python train.py --d_model=192 --n_head=6 --rope_fraction=1.0 --parallel_block=false --init_std_qkv=0.0361 --init_std_o=0.0 --init_std_down=0.0 --lr_mult_qkv=0.4 --schedule="wsd" --decay_fraction=0.884 --final_lr_fraction=0.1 --steps=4422
Each number is 128 + 24 x the weight over the matrix's rms, rounded and kept within 0 to 255. Layers, rows and columns count from 0.

# layer 2 attention output (transposed), 192x192, rms 0.197, rows 15-31,47-63, columns 64-127
[[110 152  94 113 131 123 120 113 152 123 142 136 179 150 155 125 128 101 135 123 141 162 134 146 143 108 116 142 141 108 111 111 119 131 131 131 129 121 139 144 132 131 120 120 133 158 116 136 122 122  75 159 124 143 180 134 112 137 123 105 177 155 134 157]
 [153 100 151 190 100 145 108 105 130 109 150 114 151 103 156 132 130  96 128 112 142 115 146 153 136 120 123 145 130 111 123 112 143 104  82 123 131 115 122 139 110 102 159 132 167 129 124 112 140 123 107 108 162 148 151 118 102 153 137  94 101 182  87 103]
 [120 111 119 133 124 155 133 177 105 105 155 140 140 133 140 163 125 106 175 165 146  98 154  90 118 130 130 113 159 124 112 119 116 126 144  97 143 112 170 143 135 115  99 141 156 113 114 130 111  84 112 130 134 152  95 117 129  92 181 143 106  72 137 122]
 [136 114 109 122 110 125  99 136 156 138 134 102 111 105 138 168 128 140 100 137 138 131 166 119  95 127 134  89 114 144 150 139 122 177 133  92 119 115 126 130 128 148 130 161 129 100 122  91 120 114 117  92 133 139 108 182 145 125 119 103 150 165 123 145]
 [117 124 150  90 108  98 124 130 126 124  92 125 101 123 164 145 107 143 108  95 118 134 125 155 148 112 115 154 148 124  96 132 155 131  92  83 117  64 105 127 150 154 135 173  88 206 106 137 120 135 137 169 108 157 169  88 157 130 129 102  92 101  95 133]
 [144 124  83 128 105 135 128 153 157 101 106 141 134 153 106 147 121 130 119 143  91 138 142 133  70 115 150 119 158 141 114 133 131 128  93  96 135 131 174 126 128 122 123 142 124 132 126 121 161 118 159 144 126 135 106 124  80  93 105 112 109 100 143 161]
 [115 142 135  82 175 140 140 148 107 148 160 111  99 151 148 188 141 152 100 123 130 128  94  86 109 147 137 132 127 118 143 100 158 175 108 120 121 137 120  93 130 138 117 133 139 154 137 108 107 102 149 113 121 186 160 119 118 115 121 133 105 143 157  97]
 [112 131 109 122 134 174 123 139 116 123 144 148 131 137 127 182 125  70 112 158  86 126 142 132 110 138 137 111 117 116 106 152 143 128 133  91 125 112 130 153 123 110 135  91 132 136  92 133 129 131 115  64 161 121 163 163 148 137  92 148 118 164 115 117]
 [131 125 135 148 154 167 129 135 151 114 133  86 113 121 134 136 144 143 155 102 151 133  88 146 131 127 129 168 121 109  96 134 162 163 141 132 127 132 132 104 116 120 142 112  98 139 128 164 134 137  97 104 121 168 145 157 173 129 125  92 131 146 120 127]
 [148 135 120  98 138 122 154 154 119 149 103 144 123 127 137 136 115 119 131 133 138 135  94 116 139 128 156 118 125 135 142 188 125 149 151 171  79  76 133 149 143  99 150 138 128 163 131 114  94 129 126 112 136 153 155 123  99 156 110 106 162 157 135 135]
 [137 113 142 128 128 113 144 138 121 107 145 104 132  90 137 169 117 102 116 147 211 113 100 129 114  84  93 109 129 180 151  88 129 164 146 128 126 119 139 144 125 157 158 122 148 122 119 114 124 154 151 117 130 130 160 141 166 133 146  95 138 117 151 146]
 [162 109 115  57 138 116 126 164  95 140 135 148 125 183 133 196 115 106  96 168 142 109 111 175 124 121 145 112 116 125  89 125 132 149 129  99 107 133 153 134 137 138 138 119  93 138 128 174 170 123 139  78 132 124  88 124 134  87 132 115 133 115 114 145]
 [133 153  95 146 120 106 107 127 143  99 124 101 120 161 119 131 126 145 133 132  90 107 137 113 105 145 116 132 144 117 150 120 146 138 126 159 112 128 110 136 121 127 127  79 142 151 123 152 120 155  96 115 118 132 117 160 127 127 116 145 127 146 121 162]
 [125 105 119 111 106 116 138 167 143 152  93 161 183 127 122 149 139 127 104  83 127 148 115 105 155 107 178 145 124 109  98 140 112 140 154 131 101 128 163 121 103 136 111 117 102 108 111 117 146  97 145  85 144 123 143 109 112 102 154 118 118  91  87 127]
 [136 120 120 127 120 115 139 140 149 137 121 144 130 120 100  99  88 106 108 151 117 114 113 138  94 140 165  79 134 105 125 102  85 120 113 102 158 135 131 124 144 141 124 158 117 105 112 141 122 125 129 101  94 159 165  99 141 104 128 126 102  85 120 125]
 [102 149 137  73 151 138 125 139 130 144 118 128 133 145 117 120 128 134 133 129 107 122  99 128 114 137 129 101  90 153 149  77 136 135 139 147 103 123 131 122 134  77 136 107 148 104  82 112 131 138 145 155 104 162 153 164 199 147 107 130 142 131 141 103]
 [150 139 127 137 153 133 113 141 100  96 151 154 132 131 118 124 117 139 116 151 111 108 100 110 158 151 124 141 196 114 142 140 174 113 146 137 120 123 153 126 144 145 145 150 114 143  98 149 135  70 152  71  71 120 145 167 123 117 131 105 104 106  96 113]
 [141  95 132 148 107 150 160 157  87 148 114  85 115 165  86 147 142 164 121 166  92 156 118 107 129 146 178 120 172  84 143 154 126 125 140 138 141  97 154 108 130  95 100 121 142 136 130 107 150 138 115  92 119 133 115  99 143 143 115 142 140 104 105 124]
 [ 93 155 140 110 127 153 143 102 170 111  86 100 122 149 124 118 149 140 152 146 186  99 152  85 104 115  92 185 171 170 144 129 101 151 149 140 112 150 152 113 134 143  84  87 144 136 167  90 119 117 136 140  84 116 100 130 141 115 147 142 147  97 105 151]
 [145 176 175 127 109 129 130 129 151 150 129  63 117 132 135 147  99 107 125 127 117 100 112 121 112 109 124 106  87 114 148 158  62 139 134 139 135 117  83 159 167 115 163  85 169 127 150 136 123 133 175 137 126 153 131 126 186 130 107 152  79 139  93 144]
 [ 91 118 129 128 154 135 109 117  99 130 117 109 139 131 125  92 128 128 136 186 156 127  99 127 161  87 137  79 175  65 133 133 108  85 143 114 162 114 109 134 130 187  78 144 113 114 179 128 147 119 109 106 122 136 166  99 136  79 126 119 122 134 134 124]
 [138 111 140 180  97 118 163 114 117 108 120 156 121  69 125 122 116 115 138 164 136 129 149 154 164 150 131 119  83 136 165 139  63 167 130 117 134 158 130 148 101 119 136 114 113 149 144 119 136 102 113 152 131 182  93 114 128  95 156 115 110 169 181 122]
 [132 105 109 195 141 158 130 134 115 159 159 143 111  92 154 113 111  89 137 141 133 121 130 133 150 126  91 154 128 162 143 146 131 136 190 115 112 107  88 126 115  99 159 119 198 122  93  65 109 179 116 121 128 132 101 143 150 182 180 152 160 130 155  75]
 [142 122  73 103 102 174 153 151 140 102 137 148 173 127 129 141 178 109  95 143 109 160 114 146 160 158 111 116 170 175 120 140 134 115 161 124 152  98 112 132 102 133 143 161  89  91 131 172 132 100 139 104 160 114 146 107 134 133  98  85 130 126 131 116]
 [175  88 187 140 114 101 109  88 136 112 109 135 135 119 121 103 153  94 117 110 157 146 113 135 154 109 149 140  83 137 149 124 114 124 129 146 114 141 161 130 122 167  91 124 130 146 122 152 166 146 154  92  84  96 114  78 164 105 151  96 129 120 138  96]
 [150 103  59 129  94  92 140 111 123 172 147 158 188 167 151 135 113  90  76 153 162 146  98 131 111 161 145  89 159 184 121 102  96 140 105  81 113 106 117 141 160 131 116 112 148 157 110  85 168 136 162  77 132 124 131 139 115 130 166 148 155  98 119  94]
 [ 88  76 128 178 111 170 131 116 115 153 121 125 134 173 122  99 151 146 144 145  61 126  87 135 114  91 129 132  74 122 100 127 145 108 109 135 146 143 142 136 136 140 120 120 161 120 205 127 113 141 140 156 179  93 150 135 173 157 131 179  77 103 161 128]
 [ 98  99 129 104 106  73 150 161 157 139 147 127 179 168 141  82 129 145 111  94  98  85 111 100 130 104 126  90 161 105 125 114 139 127 129 128 101 141 122 115 158  60 122 135  98 155 115 116  97  65 124 199  82 163 134 151 119 142  69  88 118 101 120 135]
 [ 69 149 143 136 137 117 134 134 160 102 110 114 122 119  79 126 108 155 162  74 114 124 141  92 171 214 119 195 119 128 119 146 139 115 146 164 118 140  72  82 118 128 136 129 131 125 136  95 137 105  93 110 166 108 116 124 149 161 147 148 145 147 140 171]
 [147 104 142 107 114  92 177  86 100 122 161 164  86 152 150 142 121 161 103 111 163  74 122 126  66 127 123  99 150 184 124 145  93 113 128  87 137 117 177 112 152 122 113 135 101 177 120 154 133 153 167 140 172 103 110  82 130 140 118 175  88  76 137 134]
 [113 147 113 122 122  59 121  86 190 120 137 136 141 189 143 145 103 121 112 122 137 138 119 151  96  90 134 135 116 118 146  68 137  83 140 121 131  81 123 139 121  70 169 131 103  98 128 131 104 148 132 140 160 118 137 122 189 133 110 147 125 129 132  94]
 [ 79 125  70 137 108 120 142 111 116  70 132  96 112 132 120 159 149 128 154  95 159 118 109 121 124 110 106 115 130 117  94 151 136 166 129 133 126 111 122 174 168 124  80 108 115 115  90 114 124 103 103 115 193 144 115 165 122 128 147  86 137 133  94 103]
 [143 125 145 140 134  94 130 115 160 136 110 127 140 155 116 134 139 120  97 148 145 118 150 114 148 151 142 117 181  89 153 144 124  98 104 116 105 146 154 179 124 146 111 161 139 145 149 128 154 142 150 172 128  39 100 151 109  76 155 106 130 116 140 160]
 [ 85 117 136 130 152 115 110 125 173 155 139 161 157 151 173 122 137  55 108 137 154 184 152 122 104 163 125 121 128 108 138  79 105 147 125 157  92 159 136 100 125 123 138 135  85  85 140  73 143 118  99 116 166 131 126 122 142 152 168 118 151 142  98 148]]
# layer 2 attention value, 96x192, rms 0.0814, rows 16-31, columns 64-127
[[137 125 186 127 139 123 146 114 125 111 121 110  99 140 108 108 107 112 132 134 170 127 102 130 185 139 137  86 144 127 148 143 102 116 104 100 104 117 116 134 139 174  91  99 118 105  94 123 151 118 134 142  93 121 101 164 169 139  82 145 130 166 123 175]
 [126 130 139 123 185 144 103 157 168 174 137 130 108  72 140 141 132 123  83 108  65 100 119 129  72 117 146 128 154  97 123 124 143 179 130 140 111 185  98 151 120 156 109 141 131 131 131 139 129 160 163 156 104 113 114 133 158 150 150 110 116  98 106 154]
 [134 117 157 132 125 121 126 122  79 174 120 105 177 125 128 143 110 136 115 148 161 119 106 140 137 144  93 128 122 115 131  99 133 162 123 131 130 140 177 144  65 123 127 116 154 114 137 103 121 140 184 126 133 125 119 124  75 140 127 102 150 156 127  93]
 [105 113 131 140 138 204 100  93 111  88 133 151 158 132 141 145 139 115 133 103 118  78 118 149 146 138 173 127 146 124 105 141 158 148 105 114  84 153 145 109 146 115 133 149 119  98 147 117  92 113  98 138 125 154 103 149 125 102 133 159  91  87 108 127]
 [123 126 143 151 151 133 169 152 116 123 147 164 116 127 103 140 128  63 152 119  99  94 144  85 139 101 101 118 168 143 140 179 136 125 111 145  63 126 124 152  96  98  95 143 111 118  82  98 144 130 115 157 128 139 102 166 117 130 133 107 171 125 103  88]
 [105 161 122 139 124 145 157  86 140 175 124 108 139 132 118 158 133 156 143  87 115 115 158 133 134 135 116 133 120 115  95 118 124 144 118 111 158 136 147 111 141 113 130  72 142  76 109 130 132 145 156  96 155 153 116 162 135 139  79 110 128 127 126 111]
 [114 152 139 149 120  97 131 119  68 110 140 115 193 121 151 141 152 139 126 116 142 131 110 111 174 126 163 141 126 121 120 124 145 138 157 132 107 137 111 143 125  84 188 128 165 139 127 162 156 138 127 193 114 164 153  84  83 104 101  95  91  85 113 124]
 [109 138 174 121 124 167 148 132  93 123 137 123 110 115 115 137 148 121 108 163 125 128 125 131 124 150 100 117 157 148 107  83 116 139 128 105 166 180 172 140 147  82 133 125 118 116  66 144 184 130 128 127 135 160 134 158 164 168 111 156 156 100 137  99]
 [158 134 149 146 131 135 137 161 180  86  97 121 162 149 124 135 119 118 179 140 135 124 117 156 132 124 138 138 140 123 131 137 110 100 111  96 144 106 123 149  97 127 126 168 168 120 117 108 126 168 110 120 117 147 123 154 108 156  81  94 147  94 144 102]
 [ 96 139  98 146 146  81 127 101 145 102  91 119  93 132 119 148 123 136 166  87 164 119 131 120 152 173 149 137  95 101 106 125 109 138  98 133 113 114 177 143 153  99  92 148 112 113 104 129 114 114 125 101 124  83 129 147  68 165 129 149 125 142 134 111]
 [139 144 136 130 192 148 170 139 141 150 125 118 159 128 123 150 142 126 119  93 169 127 176 170 125 118 108 128 200 115 131 156 143 130 141 141 128  68 137 144 122 114  43 127  77 129 128  90 103 112 122 168 103 113 144 142 109 148  89  83 150 119 179 135]
 [ 75 131 114 120 132  91 165 129 173 156 167 137 130  70 121 129 172 147  85 126 146 132  82  95 167 101 108 140 159 140 114 180 113 110  96 109 106 135 153 147 163 114  97 130 104 133 125 139 135 103 139 189 149  88 139 111 158 103 141 140 140 117 134 155]
 [107 147 131 141 120 123 161 136 144  83 145 131 122 120 149 115 109 135 100 123 143 135 130 130  92 162 139  71 121 168  94  83 114 162 134  86 124 120 164 177 137 103  92  82 130 145  80 109  95 168  98 148 117 142  87 148 149 139 135 159  96 134 145 120]
 [110 129 160 154 167 100 128 114 131 100 106  97 126 110 174 145 149 105 130 137 101 141  71 146 133 127 127 166 131 105  86 147 135 105 138 123 105 161 159 112 124 153 129 150 136 137  99  84 137 117 130 132 165 132  92 116 156 122 130 129 164 150 120 152]
 [ 94 114 102 140 105 174 132 110  84 141 115 143 148  91 132 142 130 140 155 143 120 148 110 117 189 151 137 143 155 103 157 126 112 129 102 144 127 133 149 129 119 123 116 134 115 124 105 150  96 140  98 170 142 108 136 111 141 166 105 143 133 121 134 145]
 [141 202 100 123 130 120 144 102  94 152 121 107  96 119 164 126 144 110 107 105  75 159 139 138 130 130 106 188 172 158 109  91 147 123 102 119 145 111 146 147 169 175  93 109 148 162 160 117 152 163 154 158 122 144 129 136 122 137  89 129 146 114  98 123]]
# layer 2 attention query, 192x192, rms 0.0895, rows 64-82,96-113, columns 64-127
[[128 127 127  80 127 140 143 145 127 109 130 131 135 111 116  87 156 112 157 144  98 147 118 158 152 139 151 123 117 142 101 128 131 161 118  84 154 122 116 142 116 106 116  86 111 110 140 118 117 156 134 147 118 122 210 156 109 142 117 127 125 157 135 153]
 [109 180 112 127  54 140  99 114 181  89 151  93 144 138 114 106 122  85 108 122 132 129 120 160 172 127 140 122 113 115 137 130 149 124  81 121 110 107  91 160 114 123  54 121 151 120 139  87 116 129 161 102 161 112  87 113  71 112 130 118  87 138 133 101]
 [122 121 102 102 162 113 121  72 111 159 120 125 157 135 140 152 110 120 120 106 186 174 126 113 125  96 175 110 122 194 108 125 107 108 114 111 109 170 151  83 172 122 131 153 108 126 136 113 116 155 133 135 113 147 127 116 119 148 140 137 154 144 143  96]
 [103  99 165 121 162  90 140 139 146 124  98 127 118 139 132 140 157 135  68 109 155 139  88 108  73 115 118 138 129 120 121  98 115 134 114  98 100 150 120 125 145 178 146 119 138 156 118 146 111 148 148 126 132 128 128 117 165 131 141  89 147 128 109 126]
 [135 107 118 138 147 101 136 143 104 106 148 108  95  91 137 116 102  90 150 130 106  96 147 136 122 147 103  93  92 147 141  94 104 134 181 121 163 105 101 116 124 119 153 157 128 102 135 107 112 106 142 141 148  94 120 131 115 133 136 154 114 101 138 142]
 [120 132 101 146 197 133 179 167 136 141 125 150 165 115 146 144  90 123 148 123 140 131 120 139 132 164 155 204 105 131 102 136 185 112 130 158 148  73 131 110 108 100 124  98 145 102 165 159 126 131 135 155 108 139  78 162 132 153 145 131 153 129 114 127]
 [168 143 161 107 117 112  99 169 127 122 136  70 160 150 151 126 120  85 103  79 120  64 143  91 121 106 113 124  91  96  97 126 115 155 123  95 175 135 144 122 111 142 190 121 113 152 175 157 166 130 140 109 155 107 198 115 143 133  96 120 135  81 100 111]
 [136 148 128 128 155 150 135 133 128 133 113  93 145 156 132 155 132 164 108 115 123 150 142  96 102 114 145 138  99 180 127 130 101 143  92 146 123 134 148 124 123 173 146 112 117 169 119 136 137 119 113 102 121 137  91  76 132 135 131 135 130 162 137 143]
 [112 129 126 129 121 146 120 111 129 141 146 110 141 121 108 150 136 138 156 137 129 113 113 125 148 156 131 136 121 107 125 171 131 176  96 117 159 150 140 122 101 105 119 143  97 184 126 145  64 116 123 123 139 121 174 139 120 139  61 161 110 127 112 107]
 [111 127 100 116 138 112  98 137 121 133 114  96 129 143 119 127 153 139 117 118 155 120 156 112 116 136 142 132 110 134 142 137 113  66 131 125 118 121 107 155 114 131 110 147 140  99 120 135 154 119 116 125 148 136 161 138 106 110 115 136 195 137 152 124]
 [128 176 144 114 135 148 153 146 127 105 128 152 130  92 117 158 107 125 202 100 131 117  95 123 109 226 116 139 113 118 149 111 145  96 122 131 159  87 164 113 130 113 122 149 141 155  99 126 142 106  96 127 128 155 104 123 108  99 111  79 126 116 174 146]
 [159 124 160 130 141 129 155  95 121 122  87 120 131 156 170 129 111 123 116  95 123 126 113 119  75 129 128 113 153 157 123 125 159 123 114  97 130 193 136 141 118 178 129 118 161 123 157 136 136 135 139 106  81 141 165 150 102 136 111  93 111 144 157 166]
 [123  75 155 138 131  80 131 122 113 141 104 126 126 139 136 136  96 117 153  98  81 150 143 143 124 160 126 135 106 153 139 114 144 140  81  91 108 144  94 122  91 132 155 114 133 130 109 146  83  90 125 158 137 129 133 123  90 165 104 130 157 138 158 147]
 [123 119 116 152 105 131 146 100 131 147  84 110 111 143 104 124 120  82 130 163 147 130 158  91 132 151 133 115 126 118 170 122 117 139 122 173 134 140 172 131 138 103 118 128 121 123 132 121 136 132 141 114 117 132 179 139 143 144 111 118 107 129 143  73]
 [129 109 108 126  97 132 125  91 130 132 162 130 106 141 173 119 117 154 135 140 145 109 131 131 158 145 106 157 125 140 138 116 124  93 111 138 106 163 143 117 118 133 113 137 153 127 123 125  96  97 162 148 103 114 108 173 104 165 109 123  82 155 152  91]
 [143 125  87 143 119 112 181 123 120  93 114 184 153  99 132 160 130 116 132 103 105 115 121 139 131 115 180 173 136 143 118 131 121 158  71 119 131 113 141 174 127 137 128 129 180 138 188 133 115 146 150 139  95 127  94 119 111 133 141 111  98 150 182 106]
 [130 143 101 180  98 198 129  83 194 117  98 100 151 189 147 138 168  99 109 110 141 145 106 102 159  86 162 135 134 167 119 117 100 101 105 144 106 143 112 155  89 167  61 127 145 109 119 126 126 118 117 110 139 143 129 133 143 140 115 122  98 119 184 141]
 [ 82 142 100 130 154  80 116 114 155 160 128 139 167 156 114 149  75 161 116 138 181  90  88 151 158 134 158 147 130 134 132 119 139 126 129 148 123 128 128 133 152 144 124 132 134 153 145 116 166 154 153  79 159 150 135 120 172 136 160 109 127 139 109 117]
 [128 163 146 153 143 111 165 123 115 104 198 156 103 115 129 121 118 122 151 128  95 149 121 180 107 177 147 146 122 152 136 137 137 138 203 114  99  79 126 112 113 124 115 133 130 117 154 101 115 106 134 118 112 150 123 102 131 130 119  80 134 110 149 112]
 [117 125 136 146 131 137 160 133 141 115 130 142 101 127 123 126 122 127 129 125 110 143 114  89 126 127 141 143 129 116 150 146 122 129 138 124 106 130 132 129 140 136 112  94 133 114 124 122 116 106 148 143 134 148 176 120 123 138 121 113 134 133 144 103]
 [116 140 161 135 106 123 148 146 136 131 111 140 117 143 136 102 112 124 113  90 110 145 106 114  86 101 126 120 139  95 118 130 148 135 128 138 142 134 131 131 114 133 130 134 127 115 143 143  99  95 154 127 149 151 149 124 148 118 110  87 121 128 117 129]
 [111  79 163 168 104  87 132 131 147 118 135 120 166 103 138 136 120 118 139 116  76 131 147 153 116 147 155 124 129  99 109 139 166 121 109 149 153 130 161  86 102 100 128 162 126 102 151 140 143 139 130 135 113 130 118 121 122 132 121  78 102 136 130 105]
 [108 108 150 164 147  76 130 112 136 143 130 140 147 139 164 131 100 118 126 134  86 125 134 144 135 104 162 151 108  92 143 131 138 109 128 110 130 131 139 129 129  96 136 161 156 117 133 153 156 154 149  79 126 129 152 110 153 148 132 131 141 128 124 131]
 [162 181 126  76 109 158  86 144 135  97 129 154 147 111 127 130 134 123  99 180 131  81 151 154 143 142 110 116 138 137  96  95 114 147 110  95 132  83 112 118 147 172 125 119 123 130 107 137 104  95 115 145 139  67  99 159  79 143 129 130 107 104 125 142]
 [ 64 111 145 142 105  85 132 129 158 111  84 134 146 104 135 159 137 129 130 103 110 112  99  97 142 145 132 103  94 105  98 107 118  94 155 142 118 117  84 104  98 127 156 128 146 107 135 120 148 138 124 137 163 130 142 128 140 167 106  93 114 115 181 109]
 [104 118 136 123 120 130 123 121 146 112 138 130 147  95 145 189 116 166 105 132 107 147 131 115 141 106  72 152 115 121 159 121 114 184 111 168 124 165 162 150 122 137 137  76 118 163 158 118 145 137 145 140 106  96 136 140 124 145 135 130 123 117 153 107]
 [122 139 117 110  81 148 130  97 114 138  88 118 145 142 141 132 143 156  77 114  87  61 134 125 125  74 141 105 133 131 151 145 165 169 124 163 130 125 117 138 105 164 119 134 115 152 113 108 176  98 143  91 137 120 109  90 125 115 176 140 149 127 136 145]
 [ 95 100 154  92 119 127  92 118  92 165 141 114 104 117 112 109 157 155 130 148 147 133 145 165 121 145 118 105 150 133 115 136  95 150 129  75 115 149 141 129 125 143 116 151 140 115 114 131 141 124 133  87 129 117 153 142  97 109 140 157 133 102 153 129]
 [ 91  73 110 161 144  79 179 124 119 146  82 107 137 122 100 158 134 155 142 154 151 145 123 142  96 167 184 113 119 136  79 126 159 118 114 156 212 187 116 102 123  75 129 126 146  69 109 129 147 118 103 130 152 155 156 131 117 142 113 102 167 138 165 135]
 [159 118 152 123 138  79  88  83 158 129 131 121 132 149 102 184 121 153 148 154 138 107 116 149  70 159 170 125 152 168 124 164 143 133  67 154  98 155 147 176 122  82 130 160 133 105 146 147 131 137 126 139 160  90 128 135 146 131 124 144 128  82 163 150]
 [132 163 134 141 135 147 169 141 116 147 148 134 140 151 108  96 135  94 128 149 164 156 104  83 151  74 122 117 148 122 130 166 104 122 137 148 164 101 107  86 121 170 130 130 127 176 193 150 141 134 165 103 135 127 130 145 143 118 117 130 120 113 114 109]
 [147 152 110  94 139 119  79 135 131  79 103 129 143 102 143 161 137 124 132 110 129 113 148 130 158 126 148 125 120 155  98 113 127 119 129 120 123 132 129 145 143 138 140 133 125 154 151 154 126 136 120 164 152 109  95 128 134 147  80 141 144 134  62 135]
 [144 154 144 129  97 125 107  90 140 119 133 138 112 146 141 155 120 111 166 172 167  94 119 134 121 155 118  88 115  82 114 142  56 113 144 124 155 154 160 131 129 149 119 163 137 136 136 190 135 131  96 105 135 133 175 117 113  82 163 115 131 112  99 157]
 [ 91 149 121 117 100 128 127 127 109 100 120  98 157  85 126  98 107 148 126  91 118 124 129 102 112 155 111 134 102 132 142  86  96 124 143 136 103 147  91 128  93 119  89 112 133 152 110 155 149 139 135 164 141 155 154 127 124 135 100  81 117 133 139 109]
 [160 126 128 107 175 113 132 139 112 145 143 111 111 112 127 123 141 109 136 144 110 107 163 137 145 132 166 101 129 126 146 144 123 120 127 158 128 131 125 108 138 118 142  94 164 116 160 155 117 135 142 129 108 124 143 133 127  99 141 112 156 151 156 118]
 [114 144 143 136 135 105 112 120 142 113 111 114 138 135 123 144 126 141 118 124 138 147 132 147 135 120 123 124 127 135 124  98 133 124 129 125 141 161 119 125 115 128 122 146 130 102 137 134 108 121 153 124 134 120 130 157 142 116 109 136 113 110 112 121]
 [106 116 157 126 137 115 124 124 104 145 120 113 127 136 123 150 122 129 147 120 137 138 124 155  97 125 132 113 123 150 120 110 121 121 104 111 142 168 125 134 140  90 115 161 160 111 137 123 118 137 141 141 130 108 132 117 141 125 114 128 141  95 117 140]]
# layer 2 attention key, 96x192, rms 0.0912, rows 32-49, columns 64-127
[[106 139 155 116 106  89 138 127 136 125 102 139 122 145 134 147 113 125 139  98 142 106 136  90  84 140 105 159 122 147 141 143  97 148 168 137 136 106 141 114 160 146 136 144 107 115 151  95 146 116 160 111 119 146 114 123 143 156 121 133 148 113 127 112]
 [137 117 149 115 150 137 122 159 125 133 109 107 121 140 146 128 127 127 134 124 132 135 118  95 115 123 119 126 126 130 156 104 116 135 141 123 147 162 156 118 147 142 166 116 111 116 155 170 111 130 121 129 107  98 142 144 155 123 122 131 140 113 104 133]
 [120  91 112 123 151 125 116 125 108 130 116 111 125 121 119 120 108 127 157 147 127 125 163 128 142 164 134 116 143  85 122 132 137 102 109 107 150 174 115  99 139 115 140 136 106 129 138 162 131 167  89 125 113 101 162 134 110 138 113 155 126 100  99 163]
 [ 86 129 118 159 104 120 119 117 131  91 146 145 115  99 128 131 108  84 149 147 132 159 171 155 160 151 128  98 147  93 110 156 110 125 132  96 109 153 123 129 100 133 118 169 111 119 154 102 150 116 106 128 111  97  98 118  71  84 106 133 136 122 108 130]
 [132 189 119 132 109 135 147 180 125  97 118 103  96 134 119 132 165 153  81 122 115 143 118 116 150 137 109 113 117 133 125 143 113 152 107 118 147 114 121 126 158 147 149 137 173 143 136 151 141 100 124 156 123 118 127 145 121 126 122 116 126 144 109 138]
 [107 147 125 127 100  95 112 153  47 120 151 109 115 104 112 154 125 138 125 148 145 114 169 116 162 143  95 124 139 109 134 117 130 121 159  87 103 144 119  90 116 156 116 125 105 106 145 101 147 164 112  98 133  80 133 121  82  87 110 126 115 125 142 112]
 [134 128 124 158 146 120 147 100 153 138 146 155  85 138 132 103 123 103 150 134 107 140 159  86 117 160 104 120 123 107 119 129 135 155 107 142 157 156 132 120 186 121 100 154  84 131  90 141  89 130 118 122  94  94 128 155 127 169 142 142 135 137 133 113]
 [145 134 129 113 155  89 156  97  94 147 168 141 117 143 123 136  84 125 160 101 128 100 148 172 119 134 130 139 146 105 109 122 153 145 178 116 107 154 129 142 136  76 124 173 130 121 112  73  95 147 129 110  69 141 120 156 103 150  99 136 131 117 132 127]
 [105 108  89 137 171 147 113 146 133 103 124 149 136 130 131 144 141 147  96 113  79 125  91 106  98 166 129  98 112 161 128  95 109 107 131 125  87  88  90 177 147 109 148  81 122 132 109 128 138 140 155 244 134 187 106 107 164 171  88  86  98 141 133 139]
 [166 152 139 142 109 129 100 137 113  50 108  74  95 115 151 138 157 109  90 136  75 154 143 109 129 138 114 110 106 134 141  95  89 120 139  72  78 145 136 143  98 138 129  92 128 124 116 156 121 152 128 143 137 107 157 143 127 108 151  83  76 162 105 160]
 [107 109 130 107  91 124 144 132 116 144 130 129 103 123 143 121 121 108  83 122 160  99 124 108 158 142  95 143 127 147 132 121 124 127 133 173 111 103 177 116 134 115 153  78 151  96 164 145 134 120 135 120 134 100 106 125 119 140 129 128 109 145 158 145]
 [ 93 109 114  85 140 150 127 157 126 113 125 128 163  86 130 137 128  92 156 106 143 151 162 140 145 173 138 144 105 135  98 113 114 119 154  81 127 109  85 125 143 140 115 158 103 114 162 138 114 128 134  96 173 113 119 133 120 118 151  96 113 176 117  88]
 [109 127 112 138 130 166 124 105 141 156 142 121  79  95 117  89 149 170 127 124 102 136 157 151 145 128 133 129 154 128 140 125 130 124 131 163 126 149 122 113 131 133  83 118 116 135 128 159 144 136 123 139 147 123 195 116 156 117 109 140  87 188 123 119]
 [122 100 155 121 129 136 146 155 155 127 141 148 159 107 136 140  79 158 121 127 147 144 161 148 100  96 170 156 131 133 127  74 120 142 113 141 114 108 122 137 128 155 153 113 142 145 155 155 120 119 151 127 120 138 115 109 118 129 149 145 117 166 149 166]
 [106 144 115 126 136  99 140 181 145 141 131 102 141 104 139 132 116 113 134  94  78  97 133 127 122 114 149 113 123 130 100 142 131 119  86 129 140 104 115 142 125 115 124 136 129 110 115 124 157 118 109 134 115 173  99 147 146  94 106 101 142 110 122 150]
 [121 131 145 155 117 117 133 129 101 138 104  78 120 129 113 137 144 170 147 136 108  96 111  94 145 140 116  92 150 170 163 152 110 105 134 139 124 177 125 120 129 115 133  87 104 151 137 124 138 134 137 112 140 159  99 116 120  89 175 157 132 133  86 110]
 [155 100 128  90 120 111 105 122 132 140 117 142 110 115 117 106 142 139 119 139 123 157 142 127 103 131 133 138 114 112 125 114 159 143 101 114 138 122 133 138 109 111 109 107 117 157 139 155 100 117 128 114 121 116 133 112 153 110 135 123 122 134 135 143]
 [145 100 122 138 123 145 112  96 102 125  98 135 127 134 127 121 142 121 155 152 108 139 135 135 118 130 160 112 117 144 119 113 157 108 123 128 146 154 125 140  96 110 121 120 140 113 133 139  97 123 127 155 136 116 122  98 122 102 105 133 127 106 127 153]]